config.yaml
num_hidden_layers: 12
hidden_size: 224
num_attention_heads: 3
num_key_value_heads: 3
head_dim: 64
intermediate_size: 896
vocab_size: 8192
hidden_act: "tanh_gelu"
norm: "layernorm"
norm_place: "pre"
norm_eps: 1e-05
positions: "learned"
qk_norm: false
attn_scale: 0.125
bias: "all"
tie_word_embeddings: true
parallel_block: false
init: "normal"
init_std_qkv: 0.0381
init_std_o: 0.0084
init_std_up: 0.0381
init_std_down: 0.00389
init_out_by_depth: true
optimizer: "soap_variant"
learning_rate: 0.00867
beta1: 0.95
beta2: 0.98
weight_decay: 0.042
lr_head: 0.0102
max_grad_norm: 1.0
warmup_steps: 200
schedule: "cos"
final_lr_fraction: 0.0
batch_tokens: 131072
max_seq_len: 1024
doc_mask: true
train_tokens: 442600000
max_steps: 3377
dataset: "wikipedia_en"
Each number is 128 + 32 x the weight over the matrix's rms, rounded and kept within 0 to 255. Layers, rows and columns count from 0.

# layer 9 MLP down (transposed), 896x224, rms 0.219, rows 609-708, columns 96-127
[[176 115 150 144 184 184 114 132 148 134 185 106 145  92 128 134 114 192 131 151  92  73  94 127 116 108 118  90 159 140 166 121]
 [135 107 161 161  83  74  83 107 180 140 157 114 139 122 151  53 165 116 118 108  86 166 117 167  88 158 119 117 177 109 141 156]
 [209 135 152 153  46  90 110 102 137 142 103 205 138 137 113 173 202 189 102 173 136 138 118  93 129 121 130 133 140 150 142 105]
 [136 132 143 182  85 159 112 128 136 160 176 125  44 150  97  95  63 126  64 128 178 184  63 130 114 137 138 138  89 132 227 129]
 [ 96 159 117  93 115 144  96 155 126  98  87 108 108 114  73 160 174 125 128 127  62 111 110 116 139 119 147  84 172 135 143 142]
 [178  64 149 148 169 113 149  82 159 143 166 186 151 178 132 196 108 116  80 132 152 170 112 136 117 126 168 146 167 102 188 161]
 [131 115 151 169  97 118 142  81 115 174 150 167 101  56 147 151 165 126 127  91 105 134 106 153 106 167 139  96 128 156 108 118]
 [225 163 117  70 126  99 153 158 144 150 141  97 104  86 104 159 159 113 181 225 149 162 103 136  72 187 119  72 130 106 133 161]
 [165 140 115 176 123 109 178 200 163  72 131 172 112 161 106 126  74 204 175 189 153 112 161 140 156 236 140 172 148 187 106 135]
 [155 144 140 100 185 116 114 170 128  98  56 135 130 130 132 149 207  83  60 101 141 107 133 178 150  91 105 110 151 103 126  84]
 [ 82 129 150 129 136 123 132  88 145 154 118 152 105 104 100 100 137 105 159 181 112 147 135  71 114 105 190 135 196 109 111  70]
 [ 59 184 117 194 141 125 138 105  60 117 117 153 126 167 179 101  84  62 113 167 115  87 136 171 190 145 107 136  93 105 103 153]
 [118 141 135 159 149 128  77 163 127 128 103 148 137 104 120 134 149  83  85 110 103 121 100 104 141 149  80  79 109 100 120 118]
 [137 136 102 121 146 152 135 118 114 122  59 179 173 125 188 163 221 112 136  96  64 114 131 158 139 124 124 144 137 151 136 194]
 [138 139  94 126 120 134 192 152 148 168 169  51 179  79 116 132 214  91 105 138 146 150 137  84 153  55  91 132 188 119 107 186]
 [140 111 120  85  65 124 139 143  83 100 131 154 146 151 125 188  52 139 150 122 169 203 101 161 101 139 108 128 127 169  95 100]
 [ 85  99 120  96 111 123 113 123  96 150 133  71 150 137 147  84 255  99 119 185  90  94 150 104 171 112 108 137 134 104 133 104]
 [121 110 134 136 164 117 125 151 108 123 162  91 127 132  66 129 112 140 176 135 152 102 136 140 157 137 160 129  83 196 197 164]
 [ 63 159 137  71  81 124 197 188 124 133 241 150 127 142 129 194  90 102 177 150 105 155  92 160  99 154 146 128 209 172 105 162]
 [100 164 152  78 120  73 122 156 113 134 130 157 124 117 153 130 191 115 128 114 153  72 160 142 104 102 122 152 175 111  77 179]
 [ 28 165 104 139 106 175 144 107 205 151 135 114 132 126 120 127 132 117 144  92 142  89 148 119 167 149 197 144 110 114  88 119]
 [111 147  71 113 111 111  81 107 124 104 137 102 158 183 115 188 147 103 111  96 181 115  58 106 151  78 123  39 155 144 145 153]
 [140 130  96 128  80 118 131 126 124 176  65  92 116 124  96 150 103  96 173 148 105 110 161 162  96 182 164  87  89 112  70 157]
 [132 130 138  71 125 137 134 135 173  95 116 111 150 152  75 125 197 162 158 126  94 119  81  85  60 119 127 128  66 167  81 188]
 [130  91 167 143 103  38 121 104 168  54 121 174 105 173 128 111 142 181 177 119 134 123  93 159 137 107 129 126 150  78 143 102]
 [141  95 153 157 126  74 104 144 157 126 159 170 152  70 127 160 143 149  99  96  88 124 134 133  68  74 145  97  96 124 111  67]
 [103 120 148 153 123 148  89 149 163 134 112 111 161 155 197  98 120 153 194 132  85  94 174 117 139  90 186 145  83 137 135 138]
 [179 125 156  89  98 141 108  75 157 122  63  95 186  65 134 133 202 133 151 148 154 115  72  75 115 108 147 103 129 146  98 195]
 [156 150 125 172 148 125  94  86 161 148 112 137 138 113 118  64 168 193  86 144  95 138 168 205 119 123 120 150 112 113 136 127]
 [ 92  53  79 108 105  84 128 118 106 124 136 127 110  90 148 136 190 107 117 179 145 127 143 157  85 115  88  71 125 184 153 184]
 [122 128 147 128 151 106 185 175 131 124 186 124 142 128 132 158 143 105 186 136 117 107 120 134 194 126 125  72  89 109 121 170]
 [ 73 113 146 137  83  91 139 109 177 120 173 167  61  60 100 159  36 151 161 151 117 170 116  89 180 173 133  97 119 161 156 125]
 [150 110 114 114  49 129 187  86 144 142 139 137  93  59 158 134 179 113 131  92  95 114 158 157 107 127 152 107  89 128 121 133]
 [ 99 112 130  84 155 130 176  98  80 119  96 114 133  85  38 106  78  99 155 126 132  88  77 116 108 129 189 115  62 149 139 120]
 [147 140  98 124 179 150 117  87  95 100 145 131 123 169 119 193  95 185 153 125 117 129 155 137 189 103 120 110 127  69 100 135]
 [106 121  99 133 153 148 149 181 170 130 174 101 157 102 142 111 173 103 138 131 103 148 183 161 141  79  62 130 142  70 160 109]
 [142 183 105 175 130 102  91 103 137 141 150 133  92 116  82 138 115 151  98 104 131 164 154 162 156 181 102 112 148 139 136 123]
 [159  95  82 126 117 130 160  90 179  86 117 124 128  82 113  95 185  94 106  87 133 107 166 134 151 108 150 160 138  66 154 139]
 [135  82 125 154 135  81 103 145 170 122  83 178 121  99 154 151  22 162 126  71 115 147 153 187 104 152  65 164 121 165 114 150]
 [169 120  79 156 124  99 118 105 133 130 141 126 122 108 131 116 249 148  99 156 100 147 152 150 107 130 159 156 102 117 117 132]
 [ 94 108 179 130 136 104 113 149  59  57 127  82 148 205 138 151 147 108 136 158 134 104 177 147  78  86 120 156 116 169  64  82]
 [105 130  97  78 156 191 114  66 140 130  49 111 110 129 103 169 124  87  81  75 123 112 126 151 108 162 153 131 131  90 116 133]
 [ 86 147 129 148 119 117 132 104 122 133 127 129 220  57 143 190 161 147 138 130  71 112 119 173 153 132 137 106 126 125  68 178]
 [127  79 115 156 119 146 131 155 134 113 217 133 147 136 111 104 134  72 201 102 138  93 125  89 119 156 104 139 122 168 123 157]
 [172 132 134 118  84  69 133  89 128  84 176  81 138 137  42 102 199 121 152 161 122 106  90 114 144 159 125  92 153 177 156 118]
 [102 162 126 148 142 137 179 130  70 107 162 189 130 159 178 138 184 111 129 178 127 123 131 123 124  72 153 143  86 124 137 104]
 [ 86  89  91 108 168 173 173 122 108 154 113 149 110 180 114 123 171  90 109 186 149  70 193 197 128 186 158 106 185  99 159 112]
 [ 47 114  57 115 131 157 139 131 150 129 117 148 175 175 128 122 103 113 103  93  92 175 106 122 100 178 157 128 129 112 140 136]
 [124  63 125  66  90  76  69 136 114 119 118 153  76 109 147  81 200 127 109 150 167 186 142 167 112 121 108 100 134 137 169  92]
 [127 122 133 166 144 110 124 118 103 136 137 118 145 158  51 108 243 139 178 108 151 136 159 191 120 129 146 133 118 141 141 129]
 [ 51 129  91  84 143 109 128 132 113 191 132  88 142 104 236 132 179  89  92 147  76 144  84 124  82 117 141 132 116 157  25 149]
 [117  69 153 108 195 133 119 150 139 136 126 142 119 152 108 152  76  99 136 128 112 110 160 119 124  96 130 103 169  96 104  87]
 [124 126  56 133 125 158 101 103 138  87  93 165 162 176 135  74  97  70 130  94  85 112 179 140  72 166 108 114 138 100 122 127]
 [118 177 138 111 117  62  86 102 116 153  66  53 156 116 121 164  96 114 108 144 118 146 132  75 130 138 145 120 163 135 126 103]
 [126 144 141 104 134 120 130 138 114 144  94 153  72 173  99 185 153 126 144 123 130 164 145  88 139 134 123 150 145 122 120 106]
 [118 104  79 166  82 110 132 133 121 150 192 133 152 116 127  80 122 137 106 134 103 158 134 116 141 180  91 158  95 111 120 157]
 [106  77 203 114  71 156 106 180 144 140 173 160  98  95  69  78  51 145 160 134 102 139 124 148 149 136 130 151 101 106 162 119]
 [167  42 177 102 124 162 123 160 168 130  93  76 106 185 140 152  70 114 138 122 100 182 156 170 123 173 117 117 120 117 163 102]
 [153 144 213 136  87 105 166 120 162  98 200 157 184 116 203 152 122 143 120  94 164 105 109 102 110 141 142 129 180 168 161 137]
 [146 130 147  32 143 176 143 134 106 136  99 135 146 136 165 136 163  55 167 154 151  89 118 126 175 136 114 152 135 122 139 125]
 [130 105 119  82  93 182  94  99 100 102 123 102 126 122 181 128 255  46  97  80 170 133 128 137 166 130  66 109  75 121  75 168]
 [100 122 157 105 133 175 101 148 138 128  79  94 130 129 146 136 136  96 146 116 151 144 168  92  88 159  98 165 178 104  75  52]
 [118  92 124  94 152 155 103 146 162 113 121  62 125 148 153 128 133 154 139 162 190 136 167 130 160 156 125 147 186  39 172 119]
 [ 85 136 134 103 124 141 120 147  85 147 134 155 223 105 132 126 170 169  60 137 141 107 129  79  89 127 147 124 138 160 124 183]
 [159 104 134  50  91 160 170 136 135 152  93 159 147 120  68 147 158 174  84  78 155 142 199 174 125 128 126  79 157  97 124 119]
 [102 127 119 139 169 108 119  94 207 147 168 134 173 118 151 122 139  56  96 160 132  86 114 155 176 132 106  40 136 126 183 106]
 [113 103 138 119  84 144 109 159 140 134  85 156  73  97 115 134 172 124 161 143 162 115 134 105  93 126  89 174 101 103 107  81]
 [ 96 104  67 127 115 115 165 136  88 139 114 181 136 131 128 113 114 196 128 143 178 125 126  98 133 167 168 135 190 132 126 102]
 [ 87 120 121  94 123 103 135  98 141 110  66 151 103 155 121 116 134 192 187 107 151  77  72  64 140 138 112 128  96 119  87 133]
 [182 122 167 134 160 111 106 121 123 106 131 134 134  69 118 126  95 126 107 117 179 129 131 156 117 107 183  95 195 147  98 116]
 [148 102 215 196 122 135  93 162 130 181 139 108 111  90 100 122 130  68 130 103 105 168 126 109 101 169 150  89 144  99  73 125]
 [168  97 142  69 127 106 157 121 132 122 137 130 137 119 132  75 186 155 124 109 157 110 174 120  63  89  81 140 129 137 144 140]
 [ 97 140 121  92 156 143 101 124 142  86 148 110  90  68 146 180 149  77 146 170 110 153  75 103 126 170 127 103 121 118  65 106]
 [ 94 165 170 102 153 115 128  78 191 130  81 131 113 134 145  71 105  91 144  56 128 132 115 146 125 122 139 129 128 139 101 115]
 [154 158 105 155 160  97 113 169 185 109 144 126 144 134 165 166 226 122  86  95 136  96 111 134  90 131 185 131 102 150 165 122]
 [129 128  96 151 102  69 105 123 112 100  85 163 102 125  53  84 182 133 134  99 111 137 105 149 110 145 159 112 100 112 182 102]
 [124  75 129  94 133 105 181 128 125 157  69  75 138 115  71 101 125 109 115 147 147 126 126 111 114 159 105  98 104 145 163 120]
 [135 159 141 160 137 123  95 170 164 110 150  96 127 153 144 157  76 161 173  95 146  99 116 107 103 126 123 135 192 197 117 150]
 [130 103 177  73 113 165 192 108  72 156  54 128 195 142 161 118 232  80 234 119 139 167  95 139 153  72 142 126 143 184 125 149]
 [114 164 125  88 112 146 105 119 149  71 106 146 141 112 107 139 166 183 101 105 114 120  95 112  90 200 180 139 110  87 152 118]
 [142  74 156 157 158 162 107 100 113 141 118 142  76 100 116 106  67  88 167  87 157 166 113 158 111 132 116  84 118 150 116 147]
 [ 97 138 102  98 177 146 117 140 117 110 194 110 131 157 124 110 253  96 119 107 115 169 132 147 133 107 154 128  82 103 156 137]
 [100 178 172 138 111 124 144  95 113 129  15 225 113 151  94 115 129 105 134 159 173 158  98 175 175 181 168 122 155 145 170 105]
 [137 162 149 148  98 157  90 109 128 142 155 122 147 152 123 142 219 108 127 100 100 105 106 147 124 139 102  55 185 155 101 121]
 [127 176 106 143 114 141 110 124 187  96 117  65 158 186 116 121  74 132 153 103 116 154 130 191 142  96  89 168 165 124 141 166]
 [134 133  81  79 147 159  94  72 133 130 187  86 145  97 106 117 215 119  91 142 138 108 132 140 166 107  83 145 169 133 114 112]
 [  0 167 107 113 118  74 175 139 116 120 165 107 156 140 183  95 187  66 147 203 168 114  91 166 177 159 114  92 156 159 139 126]
 [ 87  77 192 128 113 176 116  99  98 112 166  78 180 159 118 197 131  97 154 158 159 121 147 120 130 132 166 112 156 101 163 126]
 [149 135  78 125 120 185 158 123 155 101 160 170  95 158  53 132  88 146 202  55 150 157 148 127  95 153 111 144 163 133 162 133]
 [ 95  72 144  94 180 138  89 155 146 143 106 136 182 110 127 128 126 149 152 168 158 131 142 136 154 185 131 156 205 167 121 110]
 [ 97 163 115  51  41 112 174  87 166 154  97 127 134 163 134 117  98 167 119 109 121 133 107  47 181 142 131 108 134 120 169 100]
 [172 123 168 110 114  92 118 122 138 161  83  94  84 188  95 137 133 118 110 130 134 137 157 101 145  89 151 113  91 216  59 186]
 [110 161 136 145  99  98 131 127 141 164  76 141 119 150  49  80   0 140 151  76 180 143 142 168  74 113 149 121 176 133 148  95]
 [ 91 168 110 122 132 148  89  71 170  65  96 143 123  79 117 173 167 150 136 107 120 123 170 170  99 141 143 144 130 191 134 130]
 [108 118 105 152  75 161 165 106  71 113 147 185 137 154  67 117  89 101 147 108 148  59 142 109 188 108 143  62 148 126 141 150]
 [103 138 158  96 158  98 140 137 141 147 111 125  88  92 132  88 147 162 115 142  43 129 128 178 132 107 140  91  60 138 118  42]
 [ 84 105  88  80  73 119  52 129 102 112  95 121 133 108 138 119 201 150 116  82 102 103 212 124 160  59 131 135 160  85 145 134]
 [183 170 110 176 108 162 159 141 155 121 118 103 122  97 141 114  65 163 158 110 123  87  80 123 111 141 131 154 138 104 134 108]
 [121 101 131  80 128 133 149 115 170 139 137 103  82 170 174 136 232  84 100 144  95 118 155 113 131 117 122 147  81 103 155 125]
 [130 141 142 155  96 148 177 155 133 135 102 156 169 168 147 127  60 155 157 152 191 109 122 119  76 121 144 125 112 108 159  90]]
# layer 9 MLP up, 896x224, rms 0.208, rows 610-709, columns 96-127
[[209 148 116 107 181 152 202 125 180  62 141 157 102  99 171 158  69 150 100 114 120 102 118 100 143 108 147 144 107 152 120 122]
 [108 124 184 119  76 126 112 142 131 109 143 151 164 133 105 125 168  84 137 121 166  98  88  56 130 131 111 149 103 122 148 119]
 [144 143 144 129 150  98 152 116 182  93 130 174 128 168  89 147 107  87 133 111 110 162 101 109  95 116 172 191 149 115  98 123]
 [171  74 147 148 150 113 102  94 183 157 141 105 111 153 127 122 155 135 147 122 116 186 187  94 130  96 106 139  71 168 103 114]
 [160 103 130 146 110 121 143 118 181 128 157 124 105 189 158 167 131  90 143  99  71 121  79 162 145 175 161 113  76 136 134 151]
 [ 64 161 140 173 149 136 240 133 134 127 128 135 119  84 138 169 126 148 146 127 121 145 123 104 149 132 205 136 114 141 150 125]
 [176 122 134 124 120 151 131 106 100 152 126 148 130  76 154 134 118 143  80  87  82 139  88 112 182 111 134 125 164 112 158  89]
 [ 79 139 105 164 130 117 160 104  78 110 167 127 101  79 144 198 133 112 127 103 153  79  87 140  75 176 160 161  54 135 126 151]
 [106 150 150 131 117 106  56 140 186 125 127 153 105  93 131  97 115 130 128 161  92 176 136 118 191 137 144 154 198 131 130  82]
 [135 151 120 175  80 176 140 122 173 131 151 186  88 107 108 116 108 214 164 132 169 124  98 166 155 164 146 150  99 143 115 104]
 [140 101 130 138 167 201  65  98  97  88 142 101 109 114 109  91 131 132  96 146  81 130 155 165 175 121 189 132  99 145 175 161]
 [155 182  89 160  80 117 170 141 139 101 151 112  93 197 169 102 106  98 123  63 110  70 139 168 137  57 176 120 126 188 147 170]
 [178 137 107 119 110 130 138 108 122  92  82 117 120 144 151 154 161 172 109 116  90 137 161 103 109 161 134 183  97  76 119 122]
 [189 149 176  88 168 138  96 133 122  97 150 100  92 182 122 126 170 112 124 141 201 133 154 150 174 117 129 153 158 166 143 114]
 [ 81 157 136  84 101 101 115 127 140 178  83 104  93 123 104 132 131  92 193 141 144 127 152 156 110  86 126 111  84 125 112 102]
 [115 155 141 138 135 133  89 125 119 123  79 139 104 189  91 133 141 139 101  78 122 134 109 111  99 198  98 135 114 126 114  82]
 [157 150 165 117 138 174 127  66 128 146 128 167  92 140  54 158 167 129 139  94 151 157 105 123 109 101  64 131 165 136 168 148]
 [138 134 149 153 152 140 200 101 104 162 134 112 141 113 148 131 144 181 178 181  86 154 189  96 106 109  84 200 119 154 149 224]
 [106 100 213  99 116 104 123 124  95 167 111 120  80 190  81 223 143  88 131 127 146 122 165 137 104 157  88 210 120 180 136 130]
 [107 140 126 167 133 156 156 176 156 117 158 195 162 174  33 120 117  92  99  90  86 143 185  88 164 135  98 156 118 137 137 138]
 [116 180 149 128 116 119 127 168 101 141 180 151 159 133  98 124 134 140 112 132  90  90 110  94 104  82 113 142 156 100 136 157]
 [181 161 122 136 114  52  89 180 119  95  63 125 149 152 147 107  99  85 127 133 124 104 166 148 105 111  97 108  83 170 182  67]
 [139  90 185 129 171 117 107  95 116  93 153 129 100 147  56 164 160 133 178 148  90 149  58 109 112 118 102  96 152 149 122 113]
 [ 97 119  78  93 168 103 156 131 123 183 174 119 128 122  89 167 114 126  45 147 114 129 156 147 136 134 152 140 126 144 117 211]
 [130 142 104  41  95  71  79 127  91 132 105 108  80 198 143 131 144 166 123 138 118 144 117 117 140 126 172 188 148  98 145 119]
 [194  59 105 135 139 156 163 151 125 151 165 105 107 105 136 180 116 169 142  83 117 156 133 156 170  95 101  93 144  86  81 181]
 [172 136 109 142 148 160 154 184 119 146 114 132 107  55 149 119 143 128  95 115  72  95 106 101 104 146 127 153 130  56 155 146]
 [107 119 150  94 119 197 119 180 154 110 112 108  68  55 129 138 123 155 106 104 158 130 142 107 109 182 131 137 126 191  85 158]
 [149  70 107 130 125 117 134 114 183  70 165 137  85 230 160 138  83 130 105 219  72 151 120  88  93  87 108 183 189  39  67 120]
 [173 168 151 126 163 111 107  84 144 135  91 154 108 141 141  64  93 129 165 145 158 117 144 165 155 129 179 136 108  83 141 137]
 [149 106 177 103 123 134  73 186 187 147 142  95 104 111 133 131 141 171 138 200 122  86 104 153 122  69 167 156 174 122  95 118]
 [159  98  80 118 200 178 143 104  81 117 117  96 121 164 108  87 140 132 128  95 126 136 129  93 126 142 112  87 129 132 126  90]
 [132 161 145 109 101 180  92 146 143 115 110 185 189  60 160 140  73 136 121 173 135 132 195 170 184 119 141 179 128  82 174 118]
 [ 81 137 104  99 151 139 133 164 147 102 153 120  76 121 169 117 142  95 209 145  90 152 109 156 135  69  96 118 109  95  94 104]
 [154  56 137 118 166  91 144 122  83 120 118 162 120 113 146 137 180  93  92  54 102 180 138 140 125 114 141 133 129 133 117 128]
 [144 106 167 138 140 103 126 113 114  90 147 135 101 160 144 141 119 164 143 100  92 129 111  88 127 192 172 171 117 139 164 149]
 [138 122 146  93  75 196 103 104 175 104 152 107 111  72  99 137 122 159 160 123 125 135 175 110 146 136  90 138 178 148 167 152]
 [ 66 107 109  93  99  95 141 116 154 141  99  78 151 119 107 112 119  80 171 110  64 111 122 127 100  97 118 145 137 131 157 137]
 [ 97 118 179 155 114 156 145 160 143 123 102 129 125 127 153 125 218 162 138 132 127 123 126 132 120 162 102 154 145 140 104  95]
 [ 81 153  94 125 108 163  62 177 117 196 161 174 127 109 128 145 128 154  72 100 129 151  83 111 108 156 140 136 119  97 175 146]
 [139 125 115  66 128 143 131  80 104 190  64  85  56  77  30  45 122 101 133 124  93 180 168 170 143 116 170  88 186 141 205 103]
 [116 122 124 119 126 134 109 219 112 178 146 119 108 101 121 116 133 167 140 131 104 109 193 117 190 110 128 118 125 136 140 144]
 [ 89 180 107 103 175 158 143 164  98  92 133 113 108 106 129 152 138 142  89  60 131 213 169 157 149 140 120 125 132 144 123 212]
 [139 165 189 210 162 116  78 164 110 208 135 117 110 101 120  82 116  99 173 120  78 124 140 102 137 137 143 104 125 132 138 133]
 [170 100  71 108 147 130  57 104  60 100 186  87 126 113 166 139 165 130 100  77 158  69 161 135  83 115 141 138 150 182  96  89]
 [ 80 142 112  86 190 112 108 137 180 203 108 115 110 128 152  42 112 161 100 141 117 108 154  89 142 133  94  77 154  98 100 153]
 [107 157 157 142 181 148 114 182 120 159  76 103 155 121  82 151 129 195 106 140 137 145  89 117 208 143  80  94 112 108  94 103]
 [ 81 109 106 170 122 158 103 155 165 101 132 131 117 114 145 125 117 127  64 122  75 135 176 137 154 149 163  79 103 101 177  56]
 [ 73 161 130  76 154 146 156  98 138 147 127 199  97 144  76 102 156 136 187 206 166 163 140 168 156 114 104 131 169 148 113 122]
 [137 114 139 104 108 160  60 106 110 127 131 129 133 136 178 156  80  92 194  87 162 148 125  84 176 143 159  94 189 175  93 113]
 [146 138  70 186  98  99 103 151 147 191 140 156 120  62 123  81 132 119  97 103 154 130 191  94  88 107  95 165 138 100 160  98]
 [ 91 160 159 121 196 123  96 143  72 158  92 106 112 118 139 161 150 156 138 123 127 119 161 100 136 129 102 102 173 136  94 125]
 [157 175 124 125 103 119 147 130 162  63 119 123  41 159 168  92 111 138 172  53 158 136 139 128 130 120 145  64  89 115 156 129]
 [135 161 146 211 133 181 173 121 107 121  96 184 104  87 122 119  64 136 109 121 155  97 135 143 110 123 181 178 136  92 120  97]
 [103  60 123 125 122  85 159 101  96 149 135  94 145 114 112 175 121 136 168  89 119 147 115 153 227 150  96 136 153 126 134 123]
 [ 94 119 130 150 138 181 115 143 176 173  69 134 103 102 125 164  86 156 176 116  96 144 144 118 148 124 103 122  84 120 141  64]
 [121 100 133  86 113 162 163 115 156  97 178 126 122 156  87 182 141 149 188 160 118 103 182 101 104 102 121  78 132 128 142  86]
 [130 111 134 110 106 116 133 123 124  31 169 111  66  93 170 182 139 146  81 114  70 168 140 114 120 154 143 101 166 135 173 118]
 [185 148  87 122 131 109 169 160 120 121 149 181  54 152 160 127 106 142 132 131 114 176 129 147  99 164 123  94 167 149  78 107]
 [143 195 154 108 128  65  80 142  72 113  59 112 122 116 201 164  95  67 145 166 105 171 149  75  71  84  53 144 142 171 119 158]
 [136 129 148 189 104 119 118  99 104 127 116 176 170  98 172  92 106 143 138  89 117 129 119 113 155  72 129 122 169 171 136 108]
 [ 86 175  99 144  91 157 148 181 121  92 129 213 107  63 136 150 111 120 119  80 107 126 119 124 129  95 137  99  59 185  96 122]
 [124 130  86 157 114 198 130 144  66 148 185  69 174 122 110  86  91 159  66 110 115 113 185 106 157 106  79 119 100  87 172 107]
 [ 83 166 108 155 173 109 157 161  91  78 144 128 154 156  91 119 148 106 188 128 167 103 174 111 154 128 166  70 101 162 159 132]
 [112 137 164 116 158 129 123  88 113 110  71 141 133 124 128 185 126 159 132  63  72 128 160 135  79 145 139 144 131 135 114 118]
 [107 166 131 106 150 129  28 142  87 155 114  99 153 137 122 205 120 150 104 111 123 101 124  74 199 139 189 177 138 166 155  34]
 [140 115 151 111 158 147 106 105  97 165  67 181 112 101 155  86 101 107 157 125 148 178 153 120 135 134 162 195  88 150 179 139]
 [ 44 141  91 110 175 112 135  86  86 148 138 135  80 136 114 152 104  78 128  90 139  94 178 147 128 110 168 106 156 110 127 109]
 [ 98 150  94 133 128 157  97 171 138 123 170 159 164  97  91 136 139 140  71 141 139 186 126 193  93  95 110  61  94  93 140 179]
 [163 113 146  96 152  76 149 155 168 161 125 161 127 166 122 188 107 150  75  67 145 131 135 120 125  78 130 220 124 146 109 113]
 [143 155 164 163 153 136 137 147  79  72 132 146 122 166 160 151 135 119 147 141 135 172 104 127 171 185 138  74 131  55 144 126]
 [131 102  66 152 101 123 172 127  92  94 132 152 112 139 184  60 115 137 147  78  49  88  72 158 110 138 147 137 111 119 164 127]
 [137 158 123 116 128 141  92  95 116 140 123 134 147 230 159 124 135 110 137 111 185 168  92  74 107 123  98 110 108 143 102 138]
 [102  93 169 107  39 128 161 114 112 115 148 121 169 108 105 101 149 229 144 155 106 139  92 104 113 122 139 173 166 127 100 139]
 [143 151 108  92 150 158 101 129 135 174 125  69  93 166 143 143 140 125 110  86 165 116 113 126 149 138  93 139 145  48 143  86]
 [126  84 158 190 181 140 114 136 125 105 137 119 154  81 154  89 120  86 149 122 133  72 189 169  98 109 124 106 110 124  50 159]
 [ 62 173 135  76 121 114 128  98  66 222 143 130 168 100 133 170 107 198 126 106 128  99 135 113 107 129  97  98 111 150 117 169]
 [108 129 141  94 175  88  61 129  96 171 130 159 134 111 109 150 155 175 103 121 144  69 182 155 156 124  98 120 129 115 148 120]
 [144 144 112 170 111 144 123 147 119 154 147 136 120 151 157 121 110 164 139 147  82 137 162  75 136 150 116 114 165  95 154 101]
 [127 151 144 132  97  92 143 138 166 105 156 136 133 145 112 149 115 163 161 167 122 103 173 147 166 127 165 129 166 119 106 129]
 [ 76 105 164  99 103 184 112 105 141 146  75 123 104  76 113  87 165 133 146 111 182 144 176 104 174 131 134  86 119 153 160 123]
 [ 87 126 116 107 109 127 127 173 118 178  62 167 100 163  92 110 139 118 212 168 169 150  22 138 131 114 161 117 136 117 152  93]
 [124 110 120 177 128 188  69 130  95 147  93  96  99  89  78 136 136 127 147 196 137 147 105 132 133 111  85 105 112 149  65 134]
 [151  94 119 116 112 184 166 132 107 179 162  86 123 253 105 179 115 147 124 149 179 162 119 134 127 100  93 145 146  81 127 112]
 [113 127 129 160 113 202 140  94 113 105 203 155 135 161 121 130 137 123 137 150 117  64 120 134 130 104 135 206 179 106 122 147]
 [ 96 168 215  88 131 115 148 108 114 105 153  90 130 123 116 103  85  97 105 179 160 113 133 152 126 127  75 142  63 131 115 120]
 [128 141 161 128 124 177  90 158 116 143 147  59  88 155  77  23 156  78 128  75  96 128 120  80 130 176 112  47 162  75  85  75]
 [182 120 130 146  70 110 204 137 180 126 129 147 109 121 122 103 105 128 122 133 125 167 116 123  77 115 171 112 134  56 142 101]
 [ 52 154 120 119  87 143 121 129 117 139 161 109 117  88 101  97 138  96 167 128  87  93  84  98 129  86 126 205 142 124  81  94]
 [ 78 115 131  84 114 158 129 130 107 147 203 144 109  55  90 211 129  90 149 145 132 120  66 104  89 111 136 118  96 158 127 160]
 [ 89 117  85  90 116 169 149 116 177 130 170 193 121 136 115  96 119 147 117 154 189 108  85  97 162 128  94  84  75 172  96 182]
 [163 148  97  64 110 166 138 141 123 164 169  59 147 100 153 169 172 118  84  72 122 104 172 147 114  89 120 131 141 148 130 134]
 [139 142 155 167 109  79 117 118 109 119  98 182 128 176 131 108 162 138 132 126 119 139  90 120 159 141  96 143 107 176 109  95]
 [129  93 102  63  99 102  82  87 119  99 190  90  56 182 143 166 105  93 133 161  46 131 137  77  93 122 120  90  69 172 149 114]
 [143  80 164 149 108 125 168 117  90 172 182 104 128 123 149 106 138 166 122  71 172  78  67  86 151 163 158 184 101 130 110 169]
 [ 21 193 170  84 177 124 153 132  80  97 142 103 158 125 126 140 125 119 127  98 142 170  95 126 129 119 128 145 140 121 137  83]
 [ 81 137 157 167 100 116 111  95 133  60 170 129 147 138 104 101 165 170 111 141 123 171 136 142 145  97 110 136 162 106 161 161]
 [131 143  83 132 114 146 130 123 184 139 111 111 153 107  83 106 100 107 140 188  81 200 160 108 172 155 116 133 119 139 144 133]
 [ 67 138 115 122 143 125 134 157 123 135 133 102 140 145 135 101  84  82 113 154 114 101 147 129  64 158 149 139 115 105 131 121]
 [108 127 124 157 154 106  94 176 128 121 133  85 148 162 147 123  89 134 137 158 138 152 121  96 121  94  98 121 112 123 157 130]]